config.yaml
norm_place: "pre"
learning_rate: 0.00589
lr_head: 0.00732
Each number is 500 + 25 x the weight over its row's rms, rounded and kept within 0 to 999. Layers, rows and columns count from 0. Numbers have three digits each. The size before them is the row's rms in percent of the matrix's.

# layer 12 MLP gate, 512x192, rms 0.109, rows 56-192, columns 96-127
099:512510502520542483485475509472552524488530464533501470510515525500518504501519508486483521500494
102:505547497488463492476550518536484508553475533492489534487516495471482465503448521539507524520507
091:514488467510516492502468505500489497507484451504509490512501534523506487450519513502516471537534
100:524516529546481492496507497494445452522545441511501519502526474508489477478505547533476491484477
106:475498500493512499503493518460509493479484520540479488542532499523539503501476497494460463483466
104:536511499518484542462492527480493472499510506473543477536499514494453498507497513534527481499480
104:507487524498504520493498506473514522537472502489465493462488506502584538532485467510501499524516
098:541533538492487488451505486477467452534498518458518516481510505483511496508486488523486525489534
100:473524467502491544455509526537497530523508470560492520534493488524468476531501510532502478528486
101:548480446515495474471485499514475507531477481526495539524488472513485508507507508481500569501532
105:485546511496485485495499534515483464524517491500523505468504486513464541549484480510516506514436
103:477541469481490491486546496520531493529474483492518469497515509509515521488504469526485450468493
109:512503488469530501489519471563490504476496504522538497528438461518487485507480489495514534481481
094:501498488485492483502526434497515529484443456477478506511507506486472505514523487485489509465483
098:508501465488523455494491477501480467522487496486490539505485497533444480490509527524557528512493
099:502521519475505516477498488489482513492499535513494501489459494509514497526530527506496516557461
106:515504515512502522546452469524514458498466485501547521520506495520507553519479455523482505482492
101:490486516471478496473485491476504539552494516480549497517534510510448538518484503499530471552490
102:495527527494481497508484506483517445558474553488536518456487505510504519505501467544473503476535
104:512501549484498474449441554527485502505509512509462494479449451523479504500495538479487502476491
102:487523467487533477529555492489526483496509477553494492496465499466535501501470475511514492526503
098:495507499470457540517491501518502481496473493506508502516530498496480525484539489540507542513464
111:494517475497499516544487493511519507540526514516517534530524470480527529489488511489439479529500
100:530484546532433502470505462484515507512521507449540504526503487472438515516485513499512531504519
094:520530478490537474446479466510486558507446514497506510538496526485475486471465541517511513467491
102:464480515502505505487498479497518514481492529493467478517526483471450510487495477504518450476460
096:542515459497501505482511525477481512477506522444524574504508494500487467506514467518516513480489
097:470472499479475468490502512504504504491517514532455491480521509467524480507506443532481577506467
097:531464553513507531459531501453500510506511505486497568509543444495508513515453442491497524475512
105:475480474458491491444503462494490509466535520511470532538530531513547510498485482496498470561458
097:440485507490488494447508489514528565501508499489501499484501510535502508492501516520525460481469
092:522491515520512446453479468530473467500497485523508514502499524455480502496461522501464478439500
087:508486509497505505528496474500511525536525525494509529504505468536520553479563495524499549482554
100:520515486528523475546481500511483499563492513491475500494484535479496495527526482498512506465504
099:447545474561518469525530499495495461473464465529498450494476515480508469498483526474497502532528
104:468483508447502538506514518492491542464495523500505467496479512493476495529462474473526538463572
100:511499518474467521454483494537505527519483494521507524546507502507482491514504502546524488519504
097:467476496506456474484529529492526485530511505514488490521510509515520495503462484478546504497518
099:523457457464518501468481522498492500480520530526478450505498500499492458487493517515521496498545
095:515491531478532490497498504488512478486486532567488514473523500481476512534507464514487501500462
106:480533507487544515533503531487495465504472455469491494459538478509491496548470449510498511483494
099:500553475500494510471515474486491508471501483551490527505477510465522508484501517451517496470451
099:486470487448534508494505512495543486498510494521472520497479504480543558512517485520493494539474
098:515493497471489485547490446509482485504500457522527502506475525516529473514483499466477539481488
102:487502499489494488465517516518493490533529511484527517493560484468486462525475525524503534433510
103:491424486513468540497489481515489546449507528467455494513505506509469489505519516471527457487511
104:455500509540532452477477492499464440469520496472496467529492480536489513504517492511521506508452
106:498489533508531525515469514532488481565509455496508521498509510471516501450482562540499491543481
107:530503461543482530528524506499518514546460498470481440471468464492497519467470479533496492451513
091:508502515515502485513467513533516490496428504516443450460502504511470541518486496483541511480512
098:487515511518515490478502516485489534531506544521499507450512508514484515488497449514516491487515
099:454445522470518463522557504463495448486487497466499448525470525489507462501509494531492529497507
099:497514501500489492480521510515486514495478488502472488568494510557495482497508519511479494500428
091:470507538497477533494497514480511486499472463526523480486507460496515484527540541502538486536512
109:538493503485497511474551491483526459543505525498467523563507555465467481533476503473488480541500
106:491475469530477518494453455488517477516533460495467534494496518514508492465467524526514535510512
101:513530470470528524500486528465475472554492524514501499494557502493517479538528522471522470541447
101:515508516486515488493517461465493532446546497440504515497509515462498502540491479543526505536468
098:510487502517517487532511503464475487485456498459460532519467529502505502515467489518510475472528
093:484495479516477468535451502480526451510508470478452467475509502482533558515521474483520500507507
098:479537475474491502530506507529445483517502555534530487540523505483478522479479504493489464526475
097:510514462522488495478475504519516497529505488547501513494457524482460546492550545500505501472504
098:511496463571463502474505497475505526524488502484504506495478445516511475525501464485507493482469
115:512500492525470487508487500502478452497506505486515512466516522506509592510509476472451461506484
103:542518499528476516550491533494536530513515573485498494497552545493513490534497476463513476458519
104:513483536512502539521475522519476484563497463524501493532450485457479470496526524528480472491527
106:480463489467459523478449515536536476491483492466543494462549484451480508498471510507490547481509
100:451452483494540490502498513472482466497504557539460485466495516470490536526508504484508520528477
101:488504479497477514489437500524497483512486475519471493508505493488494499473524467516511485499490
099:436501482488516512544536511504561478553530494485478501490509469510496535496535497530483511504471
102:487463516487521497502491517508498497488529529473478537516505482493474487527519450478516486448499
101:508532518501466481544502545517522472480500473506451506482526489475472452529513514571525498480514
097:462508526514508511489500477524509500544502513422518513453497469481504487492548500505490498509503
100:518488499538487472511474443488489462495553491482495473470472501509505492524514439490466498482547
098:525526524452503513524487518481443512526512513496474503538521488520486507487489511509484549498500
103:498506503505483499492511523471483507523506468527478503478463477514525485536504428529448473451496
103:486566479492443469493447496532510509479495510511475505485470496443501471477498535468484529463491
091:506515541518459488486486516555515549454518484494477494469439487468469491537475512503509509465495
103:500464492509498516465463489500478506498496523472522499527500523478523513545438507516477506470527
106:527507522527457472495513476502455468528531499563477501474542456496523518491480500453467532524485
100:518523481526516451491543531495506450482485491519472489511531508508506507484468461441464506465523
106:499529437495489464492522492485520494465485501483465532529530520531523503508459470489471479530523
106:494515500530504536510447492519497498489502543486467479511498514488517530500507521506467501469485
104:537497517467467542464529482462479542463528477515543466490478459557538480522472503467523552457525
101:483513447492558495533469452441528463524505481533486513523483501510545490476507523508493522541498
098:489508481539477491462481495507494504504525519472506474485509506443472490538466501521516455532505
096:534506543511542505452484549506510512505524484480504505474520494488536474507458470514479531464492
106:495483505473552506504466513496506501518533493555473523508520461484538503497528479496499479517480
101:469472489463491468502488484483491507475556499484515516550505537508508536490459528503543496570500
099:493546434513486532502512504499460486523532483494506518468492537516488509511467483522517491501514
097:488461457541475503486501447510493489477472520477485507526483532510487460506521470496527476556517
102:497468502500499526492511483495501520451486469479499479539465504513495530506487511515496497457539
107:512502513492473505443489508508500490541509564504531511541463450507461486529503490487511523511528
100:464482481496495509542509502495539521499463453510460528490495487477536519489452502540512495518497
097:455518539508503488525519512476538476540498473515490519528480490498506522498485523531499475481486
090:509460469516492554524461500486461471458496509504545504504505494525500496507481528458551578562526
129:518504495465491569516526521509530478539557502515524464520529479511461470495517491534499441470476
100:542523565479523502523468511525476516461484496534509526473427449486478508470506504501515496460467
103:465500516468500480489461470495523498493484525508508541511525481515484493509488474481528509508534
093:513505478466505504493498481507524542510511524499494476485521481508508494512507488514526511492489
105:495484527525518518482513489507459492537488489505483498534456536477464496468475493492478499542515
098:518523513527477490483518487535511482456523502507514544450533535509474471530509488474483485560504
092:511445480494480509465473558543518511513488523484486529505468503528481511500505509444500479481491
099:476498503503469476514494493529523485519477482493497516485507492502520457516513487488474490526514
097:466472470516497547525509498499523508477477565491483494485442503504536516496529528496518506471490
097:530475534512523507457466517470502501491525519506483448528492519525481523501540473500484484566469
095:508475515514494535503506476488497510505522517506501468476516511519523500515486467537480503499498
107:471468494498521515496494517492503540479555507464458504496544484499510505527479529507538473506522
101:493501487502533521514528528455475459525499529443505455501515521472492474515524516534488519458457
103:521513498485508502450491547496467495510499497510486504532483497516469491547512519523485484473500
094:543472442521547504495487471451511492535474540505503509542499524490470494519499492460507501529517
105:468441469525502493525523498493516461494583529523470501481520498468548517514510466455495493451501
098:466513526500468528490535499458516483533523486502516477509516472463497475527520537462478521486463
110:471498526500516469503477486518511489474516513493476470492497508523502527506509506486485498490510
098:528483493499519503501475477509527540451514466514538504464515512502518539489517519468530530528495
099:527519518471517465502464523491516525496515496493456475555493538514499498500501504525515506513511
096:498469501479509501539472527511530519565476549485507494512504523501480510508517487518496478477483
094:533530466478502467524468522449501484501518495520501488528502467514508499448508516468458552516511
100:515504488508513523473507464500473498493472492511505471503518530489472471499491515477489513474500
102:516493489489479466482520529499463517518579539543468496506477474508471536489479528476482524480476
101:515472537504471529480516499538575469504510506502447504502485545517508504481496489493499501511505
108:491506430484521511513490496478518513509534527523483479515481505516504517523466469456519467511460
094:495505533510511540497523498460451482468454509484470498434533505519519457453546464507497504497492
093:463507490526510503507518511490534441519539489518520531501499481481482507499500538530523506474487
098:530489508519537496537479463523544517478470487489511511482526521459519522508512517517468533489479
097:511532500480507517500476543514476490494490467458503454505512503498520501478445479522501512476529
096:503530504449476497479540491495493562486485515509532496555505497477533492494500507505517522495481
099:523504522542478494470470479487507480485503469505442462499511466494491490525435515480526459463446
098:523499516538494508518484481535546506507483467493515505463508485511537492504539498478500486486565
099:518488508458455525486460516520472482487506487523522469477533489462457494471530507494480450468492
096:523487494488519477457532478509511496501518503495506500479452529500534515470509481499442531536496
106:523453528495468482498463533510507463515527495502510460478509479476513491498501497505473521479490
094:507519475502485514480497486454474472539478509472535508489509468546503495493488507518528528485519
105:506502460529482511498525505462482489524524518468460516549488491520533537515522521510501482524508
106:447504505540536454469543506512499527514501468505453505521472451490472493510499510519523465526510
105:496484509561451471475495473468486497541490498515473495519455477500484516468486506516464491517505
100:504483543507523511485473483473458484512555420503516480500499461490460499518551479506520513506507
# layer 12 MLP up, 512x192, rms 0.113, rows 56-192, columns 96-127
094:463510512523510529535474468471493490567494510455468543485496449491511503497509486507537517512493
111:554497521493511479513512510488480502505545475532538482528526509573549510469493461506487459532541
092:505477505504487496511459499521407504500520491514521486509482479530449507505457519491460501443501
094:540509492478473527510497533455537489464480487523514527489501489507546503506503517489482543480505
101:509531503501509492452510442510504531523456469540505550490522470514473515529503495471503451513521
105:471496519492502479511536493520500538497444486464496504494497522540475535504460529518515476538470
101:513506496482498537478453517477503483511487501481478488520496549490473477488454494523490539531497
093:525461444490494475502440459518482549513505508498470483476461496489535529470521466447477497486491
097:531518516507552497495501442469541492431508517499514511530523504506508511541509548501482523520479
093:541448479490494487505516531503500482500494522519510509534509512516527497506499492545490508469527
105:481528477501518509534515462498504522502513522523462498472526488480508503529478502465523475517477
094:545478494463480484518532505461466469483490520482536497505481467530483492520461526539518539519567
107:488505521517524499528499518485518504523500483506528493520493465454493466466524498486531517549513
094:490501465499528488488534438489518507514446519511497474491530461504494482533503508521490482481507
096:545544549429432473533521509527511497480480494453484467473536532474502473519523531545483504502532
098:484515482489512497491544553448495486488519522451494506486530485468525438531494520522503540497514
112:495450479500549486475552520504528509485492510531510485501506478474573532482466519497516479499489
100:485478514511540481507504491505545467509502566548462460471506483482532470514466479481524515468510
108:498469503525488491483469497531493504542468492501540511502519509471527525510469474494519480494494
097:510543483462540505475503550484496474456546551522467490526489499494473501485484461506505489480488
093:529488482498517544510458468489517533507481533533471534511493478469478458516514529481539523494484
098:522524501498472558466504524499485503505475496531489526499490472489501495497531483531496468520478
115:500508491480460532495464473484516511508529437492484510513508467473483487496480437496494490476513
101:519508521505458555511509475461503459481473456504481489552458481455527461454510500456523502499517
104:488472479520509482538485551489473516514509537550504493487545505515487529506488488479520519525507
110:481492554509482468541519531478495541468501509480502456529521493520499496494513460534517457486465
097:491519531503494500537541456484515524451487541472561466529508479472536483504509507506539506509523
094:488500531496489534503469519520509508479483524496487519508484513491497510512464525495531532548495
094:532524472478531470508469524488511505540482508490491488494518470496542516506496509515517518550555
113:540531506488515484528478525547488517498504536507463537475542468478526493519507500553478538451515
093:494505488469543459475469525526485472541471486515504505487527519494495516488473512514445487499508
097:516463461535492510479528531480502534472474488473551515510478509461498476504507470510508457489513
103:515493508490493491466508518489527487506503452514512467499504518451506521525514518476505436492415
105:478495478473472490531478532520461477506536456550484534482461481502490499505493548517482495489488
097:481498476484498484492496452493487527490508538502520469506534511521479525565457477485509492520462
097:496525501482470464508473496517484456501473484485536498515487501502463524442512521494531481496490
094:479519529514464526514499469510516504513501519514489534511440453475496475485484496463483511522516
094:502509491469510455473486503506487510498522455498477496490528499535507519519516528494535494463489
098:514475490494515501505463534463451500493506498494485508544513486458502486490475497471515481506463
100:428547528500487473526530493468488533502512501523462504485507466511488484532515499517479495533495
095:446508462518500478484501515513506500482483484493500506501501494534499476516522538525502506506519
093:475485518497470511535471544492515520496522490507487481478539537560481514473470495527482503496523
091:518497491504455512552491569499520483504510514487445492473483469501473475505502514449487502489498
097:497498506508501471546525492507483450528506499491501495477521504520507481466504506490560523483471
104:497481522481521476511492482479449513482482533489543517509522510520490481479486524525474505498488
104:473545522512525519516481530517552483537527493480522519531483507502491496527495420488480482526551
105:494525481490502514526475506522494518529496544514517503516513500486447528466526522530521467495522
097:477440500459531533493502478498510502495490511477536492477523533505463502428505542519447476472514
108:475444516510493493479443542492519537477495492515538537505506516473495450524475548539496519477499
087:485483512460469472503503509493493557496515504551529513507491516530495487501531478550535485500511
099:529557532513509495506521465493513467483554484479485500466495517490526510548467474509508502495480
105:477436518480521438469516487480450499474509517480523466504431501505491465492465525495512509482469
102:501497539550481506512514516497548520478525495576489455545544450490508535435507489518453509485499
090:464529455492491459483504464488489485498503493504510493478511494478521450534481516514493516549492
101:472448474490495545526531478559509504527483505518510530502525525507513500477508519536475493496487
099:543455456530521483502509517505526518474473538500483491502466529433527470493538488509515510494520
107:476430465504512518536478519481493495513519536509482502512497547514523513500474499472508518574477
101:511462520478504501496508511534471496472530521501479514517486487461512476517550508551468532523511
110:551510535533495493542483461508519491495516484457485493535494518513542479478478492526511537516503
105:489467514522488516518549471512521502515531473516474509493573503520507541478496511545510517458510
091:517507505504459526540515483497515498515490491544520480502563494509506523544530532481471512460515
091:511480509503476540539509504526515485480475498523489519505505492514546503474514448506497456460507
092:482548474509491536490513480487498543443505546515510496423531498497541517532476484489516538521493
120:521494519518504452496483502482459452490475473464476545508502525487479558494526483486474461504520
106:502521502515520530490507522494501509507511528498496449478564521513504490520510538508465499507518
104:511470492501494485503464490533491548518478456520473449530497475460487462481547464532507474470524
102:506482493490503524550472471503469498514475478546461504529491496516524452533517531472479509486523
098:473523505488480493536485515491530490508456512496462474486494508530482454557514466466500492482523
098:496487526504507513507480470487507493494493533520528514520474488545521526493507492518532499517507
101:523517529464490541487521498492492538540510532483475475537495479519497502477520468488494494524517
100:490535521513471500517527509465456495511475539460472459484476498516477526516460502460493487497512
107:527475476511432491505491495515534475527499443475522499480501520489484472554505493496471473464496
092:530535503518470502489475521476483473523534473490484538484505476529514494488496470515499491509475
103:517481508443517500506502512508481478479475519523532525505515493506463475514504509526481497529442
098:522498541480492485504483473537489464467509513502510488488538505515510502536516502512512436456479
098:475494530497541511477562526528506472484516505483508473507491514537530476492539504495474487493500
097:557469518494525496520454550514537500489518521497474506505500499531546512472536470532496505497556
091:490511477497486467499482527505519470484464524507485474454506521510525492505495536476532480503492
103:538512481528469513500471460516441546468527484525451504472472480538489515476470523498506524470513
097:461488499463521523478507489480508496495505496494490487464520505517522451475512539487516514446478
096:516477498475526485520528492532501486507482526475476483557487526462475518537442510484490489474476
105:508517537478494499486487551449477506459529568530552523539505469514501507489505505491504489473480
101:469480465498484521439490427486525485497465504475556472530497538508504503489570492470476551476480
104:483504486483523526490514468467483476537487480528531467526474513532495546500516492470511499506514
112:507508529544523505449529501497525534558482494478541472512485525510505485487524503490527506562448
098:532473493476483491533510525526500499469492503443488489488525484489505543510450482498481494548542
094:489485490475528526495510521494485496478524497517466502505504459489495543501516512470489488489475
101:477527509496514525482508491490497517522492511504494517460480461504483482513494506537473508498466
105:520500500491490508505496531529501513463514498507510528557515520541505477484520485506571488469511
094:533471498537550513501524482507521490524456492504476492462488519508496537534500490521480490514509
098:449503495511501500507514486532511547548524518493491476532483475497524472491523496493548493491498
099:501479515502473535494498499489491512516501539497505501538421482501439461494513547481514520455515
097:529517507509527488506472468497561500512503444476475474494463528494531479472460501499468500521460
097:527530464474497536474509494442484508517516540520475472485509470533522486484490477496542531470502
095:511524540539523490500471445557484524455459485519497515505470507486482495510534458570524510478539
094:495476511511534514491506482464483490523493510502491519503492513509508505502553564516501490498525
212:549490473517479507513459527534489478516523488535506507535526475505415484501507449518525516475529
105:453485530480504536468518497485517485491523559595501500527457476473508515498537511479547479536496
102:489521514452485485545479513548492506506483470512511488509525518519485513544507520501506528540476
096:487513503452520523503507439514478523506495467480512527498490511499522504526505550494510497530462
099:443481535542466483517525463501512515472515484482503504462488478492499510443531500530513480483480
099:466482556513551507509533495480526487508502494528479500474512496470521528535508546491465530474486
087:485493496466514463520461519518503525502464528520510485473457511479502489532503509547497499531511
100:534480530464505557502565494464459542483520511514511494513524493471531494486510528498519491539522
101:474467449513490490523509476504505464514531496536509478498497539508485515521543508476543506533480
097:448477468471490511499494446510479498476476494492527541507491499481516493514473538527523480480484
097:466500518538482505492503512475527524478504497491480529515504524502476551543481454467515508461493
109:456519524504497535488515510513524456492455479531507550534546505542486507495515490510465507463467
102:504456493496435465504532484460511479499496530472519457463511504492482453465490525512473448499461
104:484515494491522469507495499496528520512503480547509475539499492497511492537490508561480458495520
094:494520538490533503551510523513483523512509522522522477522534488508534463468491471513499503500469
103:515565478528517495524482443528517516500497487504490502505506526519523510490453487516508423526578
092:505492498478522471541505542509535507534532548533509500517537499499449506517485522507525490481495
105:499493498465445521506489516491534501470533487513489464484480528512541465500462518500496493506456
099:498502550499506504500528479514490488480514550510509485460477526495504468495485522485500504521480
105:523496497497499495480493505453532485449535515501514530527506535497507495527486486441483501558505
098:458513552488514483518487550501515465523525505487531497521491510543518545488546493506477484468487
092:508538499519495554465486516547494499489499472484472552491478489456501544496513526500473501514527
098:484510484530470492474444512514544532506490473473512495465475474477482467500484503520516515525496
094:539495537487537493502511450506461453494517511464535469515511480517545531534462485493527508542501
098:491510519497541554455482515469466538505498521497476495516533517490510522534527474509494511524482
105:499527491508490457483510489499505475543519510494527488560522517516514501484497488505418507491481
100:493497458497522447478506533476486497489538536467527537498535498483514513538511554499441505485502
103:474557516530495493467534470488499500501475565468530523499512485520528482486510468507507493507488
095:525495516456486495507536512466527523474489501472516540539508489490501486530498516502487501480526
105:486459510515488491537529517495517486501490517504479508495480482495518512509456488474576507509529
096:497471478510562493513487510494522523486534531508479493450505457503550557471517534491500487518525
097:578542496477458474497502519470482456509535505524524457501501511509492534503461485524458536504470
093:496448492509491481488502488518465500521501539540483500497492515539538505483474533500497498522513
096:487506520545490535494524521528501521452474522551483529487488537489487475483515463515526452494519
102:471538530496477475513528471546504517501506526547490498502526515530452525460476512471476564479519
105:472481467474524513560534480504487509541522494503498490549496458492439567487491492471512474469471
087:519524541542561509499542495526509487486512518531523510497537520497484496536480547532534510465504
102:515473486510476466527533489472471472494482492527453529487531452465511497516467519507509513529491
099:479518541471512483451526487484546501430508488519500494491535482565539485506497487535495470475480
099:479462508477533483495473470495479516487501510518510476542491489518492501494478480488526501520506
101:529451525506457457546485527543490499519498466475504499525493523467490499466508498515495488503513
# layer 12 MLP down (transposed), 512x192, rms 0.0589, rows 56-192, columns 96-127
098:535543513467484499477535490515529501543492506487470477460475531471497478467500499493493480474490
104:513504505513534488496499514446496459500479472495473496495516505529519535495490477489470516529482
095:536499504520489485530515479539536482528500506482500500530520531493510536516520482539526460497534
098:463511527488534504512473492487491518498525502467491472521521513487518480473519475492457462515505
105:518477463505469480461540512511535509512530506532521527516474490463488527470499526470486500470487
103:512526532507535448546476461497494484515505546504523487453462514488528480440520538494533454553488
103:512539528547509497495520463503475518476504501496444482522463541478543524489476517527535520493478
097:531520490473509477514516472508495448525519556463514490481528483479498524504506532519429504475509
095:536506512510524496514476454518512498478533549443502495459523510552479487492473478500512527485478
098:527467483502539489479516471524464469458504486509456532536507487478464513550503535522543508491472
105:497451458524486467486462442466542548477481448519535543513493480501514475476522549518551506562490
097:490488490505491498492557529480489513486534520475513545465545520523492519470557536484477514467464
108:517449512497505487493525498509507488490527495476498510485529513523503493543534466499524475468461
097:526500512455535505502487523545499471534508523487513499511544518534503490501528524551488515555511
096:461461492517526541505540500495508504489522474532489473466542475537513481468507474426521514477499
097:512466496548503478489495494446555507497491533507525457485490476496515470479512510521479551536476
110:496497489460519503535512538522501478448496496501515472540492521487502505522523504474550485516495
099:501514474448541547487511497450500515517527465495442467573510480514523549502529486563468488540501
109:487483458490500472485480539455517497539475488476491500508478492506484511507493516479537477523527
103:472511509519528483492471471518486517512484508437505557508500466476480501495490552503523553485549
099:507507550517493517491456482512455489483475509439534513488478477528468496514501520504484514491458
098:472537544483466485528494496558487477498452516507526483525478520479516506519486519532501509483523
114:507496480515499526527498524454489531501528487510486522510456478500532505489527495501488500471520
101:475500531451506462525470462493491499520476493495484478490507496495481487506529547482532466502499
106:503492445528491477520498504461474484516507512485481510499506516536503489490503471474522527506502
107:479497539530485494510503492479504460501509510495541506492508526496481532501516497522540505545517
096:530478469509531493507494510539517532485544455494479496479480536517500507527521505505496520480459
092:501474538491527501501500531497483529524485495494469519484485518498487475502487520439462527504467
094:494549494504515483496467534465493492494484540469457477548496521470511544467489502500505485510530
103:508534510521495479495504523516471485479481537474515486516491482510490434518502540515512520493524
097:509485517536474511526528494531529561513479488460480522524486521516541492496480512502506469535511
095:488509447529525483497469514529534499484533508502515521501526534543516487514501554459500479539522
119:497501488487490496541501463513473506521511525534519525491510457536509526488511490512502536486555
105:473510526499494522472511528473511492506536489521505468511480521466472529490520484498533527480489
097:517514487510485555497486524499496507503485451523467490489490479492534498473523499504512472476506
092:503532503497537481508476460500481561536529494530503507486505492527529512454513495508470486489470
097:472472493508485480535477515504483483506478506487473500548464503488510493494468517500520557477524
097:469487522541465510525505525509500540501520508451517439486490497515523459538498485521524521534444
098:526536474489532484473469534501504501518494497491525563505514495538503543480511539505446444501505
100:487503462500462528485536518512489547475527501466526495491521505479554491529477520454507531507531
097:497524467498510465520473519470460492525500490458495539473513500461488520521508502494518508493517
096:466520503480488512521535567501507558517539522503451493460494543489496471517481524534469512484516
094:480481504469547516502501520499482500481481472505496511475528502511509510514486526517475482503537
095:476514506540517475469503470478478539498497479485513515459502505482493493485506505507532514468513
103:493495488509495497478500481494524473516559470493487478536463497492516529477505533488522469505482
106:441535537493455487528458466486498467479482494492497500498470484507525509490559496532471497523543
105:478506496472465535504493505500519498541476483522555489486497520488502457508504515489524476498502
096:542497505480511484519497513516479492470519504515545490481454479454470497563471503520448579456539
104:512485500504522465515494495510494470479498517463447528563505495516528530463485485471482509499533
087:488505482498478502457490475475506486484561479506522511501486505555484507500533471526488513494473
098:520503475538538487500442461478520528477504497496518487518462485463525511471516523489533472523501
098:511451507492461497484492536527490480487518500494537502476494509494486477482508491484496544516506
099:502475530476536482509483497513485521541500486530473492528499505454491493482511524494496472559458
096:502477474528543491459557473493507504474470508461499497505494503473498518511487483518521515513507
100:461553457516487498474492504498519506465534511476476491488476452511477477480471473484505510484493
106:540506483494526521506454499526508549495446513483480476502498474488493526506499502511492532467491
108:507487508506528507487532487504556495535528465527526497521496509506449507472529498482510490425505
103:494513508532539487497489481496501508486514514476523520488493524509513490489487506505488492515544
110:502513533505533529489480506525480538456527507500524548518498487540511494537476521479476523448480
108:499460484475558506495490502548492481527497491445455489452509506526490553474510478531518539457524
102:504454482520467517470484509515535480505497468469505518513469498510521478487477486546537469477487
095:507457515502504525466509526531476505500520514522518542478537496489500502467488492510527460498497
095:504533498502552506524479526531450508519492482499540500504542465577514482502497490504538491504462
110:514493512506513493487482485474485431485530517481479486493486505511489520525474488481515481489541
107:484562458481497508528512492484497510541508502488499465495511514489472495482522517543486505452547
095:485531502470502484468508540497485535515543474517473499484485501522476543543489575484490508458510
105:540540478463552447527506508446498478553522515517472500508492475496502508493504533534481464509518
101:509500521523517552476490485482519519554514478518466477504555535520520509495465529481514493527488
099:487514497510490510555523493500498477506524542540508495458523488508479520519515520519532497469464
101:522510499502464525513522497475481459486535479520528476458486475491468486510514490490513502460495
101:536513509464530524506506481506514495495486496517505470524539472510516489504537528507455481485487
109:481507483544511507507506512551507518471491479485533503496484520518465504494478493486473541479508
093:547491490461530491521487503462503543504511506515478473459487529510509534535489522470475506512537
104:534519460492477488517500466487498512498522541497501490509481520482505506481473532478529478467494
095:476510464487456509487498476512510442509555522498491505489495502496483487529544479510545459487539
100:490503517527482476498503527515532498526522511472479490475471434505475472502521505421486501549473
098:513498479511513481513468502477458491462469522525493476460489478488540515502494557521518527493469
092:548518463490449522527461521456511518484517528519511471489498491550499520510561511519542495487473
100:499475528497502513507501477542517512495503514481487502480496513448525448492522496492501540523511
103:472533474496530494571517482484507506475468462512497497527475536493485473472533434537488494502493
101:495488470471498547473502505498474520525532531511487551521513505548494513526551547541506513486501
104:453534468495489447496540494477465547483466524496527474495486493521505497491495530525493460457495
103:483509513501458479489508498525493520510517501511498507533492522495499505520536516408491531517534
106:532494524483509464511476491504518498488504485545537522512497500522532489498500483497534509442475
105:484461468486509447508521456476515519510484482500520487523490457493525522474525494585511490482502
101:524494513479491493466499546501507461466487454457487510513492528479467488523487486492548490544465
093:484502511528501468497517500484454495491495534513475506493469544488531475537508521528521498497521
101:491497548499435498477536497453452533463481482530519502517521435466530492483501466508498526528527
103:523480495479536489460498446487495472508545561457504466531504454507520516500486511503556513525503
095:475535520462516495465484515521498553512525486488519507496541543480504461521530531471479510550526
098:514461474530532499549529493515534523474477473488484506527495486516539495519495494461499525543479
104:502498466471500508479501504523499516506538511491500503530472485503457512485507510484485450483527
098:513499510503475491552522492531504513490530454519483448510458480475520470513551534534492537484471
100:433497511510494542474535510463496528532513510518513536486506518454479533458514501503467475521475
096:520529533559504462537504508540491479527530527464493498522446481509493518503503491517486517463567
093:505492506492482523467586512536548486463532458503516486524478512489519529536457545488484492497456
146:531488524508472523492477517480524493526493493515480488536548469527439520508506485482521525508506
101:494523501480510469513483526504447501466496545551504543509484517481506521482463463458487527525513
107:552510527500499499536489482538520518483551498576456567470490494520509451503524518536505479485496
099:473488540532495554493540491484496469510492490517509508514510495512530487503496551508500481518497
097:503489493493504502526506499468546491517477498457514530491557493514537557478492488500508486502512
100:525494475514511494506472516507457497539459483467517492516470519499498495515496471534539500498511
087:501520510514492506486504481465478473454457526536489476523537503489488503470490490507560477491527
098:470469502480509490480447467549506475507509486503437513530490509513524468519478486497530525550476
098:548491550475502503501482560498484511522484486493492496543455521469534488511502508478477511511506
096:498492481515507515493452527475490502501510499498467492497466535492482544556467496493495506558455
099:538537484518473526482441490479509487513558481471497482539504479494457496546492468512487521442513
110:469527528490474501484534469507517498470476496510506490509527493524458474478511515487486505470491
103:533538557453536458473449505534501494480533494514474485517478443487483530551502526491521496503511
105:449481477490501532530490504500513521480535497468469519544524473434518486458480513523511504535425
096:510520517500446544439464505477496504482503491488483525515466474480527521491495476490505486478505
101:501503513490551511477480489457504529485513545501510504510522513455514464530522506503496506491509
095:509458511513502500499487456511487509486482506470498554493484489507515541492536479482496508525514
105:509511516477486514525503525504464543485511459456501512538514478458498528528507496510517503498468
100:489509502516502464524513489470482479492514496486494474563480516505512465504500494464506466513525
105:478476497525523506443487482508538479528466514510509529498488506533502520517508492516485498551503
097:546508513534486506497498497474511485523480510455505507546506486547505506490528552461472485509497
094:517524493464435466540537546512503491517543521512506509445503506487462447510487479524499513507536
098:485517477468536485509470516486498464457491564515518516521534514524509500463491489467490491538475
096:537470473537516498498486481484513534481521486440488505510473492496523538501480500514478505469509
103:530492467532530499498504512486464488520500477510489493490502489499522512492527502510493499492495
102:474490537517509507543506541471525510495502485469482506491440486491490485490471503485497446535424
104:495537505529481529484497474526513513521478533461472491504494551470513491471538486471453469533486
103:524471496428515522493513504521519543535504503523468510484480533501519518487502490507493504487528
093:468530498534470456519516468470512477462520503527518486496492467541506543480500511506537513494500
104:511480467479488506526548497513564521499516493497480460514454525492470488490498494493509507506528
097:458566484552515519515524555508474505498490520460511447469516477502464510479496510483513494499493
098:494535538492521508486509480518465497477523481473472497495482525529510493477485491486513494491486
095:508509498481442505518502526507469501496504487493523508482503515507491464474520551509455505516501
097:555488498497497521508466549501487500480495541491472476521504509523516442448478487490496519514478
102:518507510486522498485514481559505490483492490468508514487476493468510523529467501509519461501498
101:539479504503497484449525522502546496503530507489515515512511484517492483476466493533514481479501
090:565511514499474459483491493468484514529513538463539536509459505520467454474497532481514456522464
103:523522475494494560537475491536481489576499464494493484460491490536477563502515493475521523463499
106:522525519527510489508506512500492476493495476496471481479503500479518485494492509462477488504493
103:473492526502506528457517504477519514447521457478493497557516511479561501516508493473525509460523
103:443514534538490492480497501495477533528505559486538512462528521493519525487480509500531556504486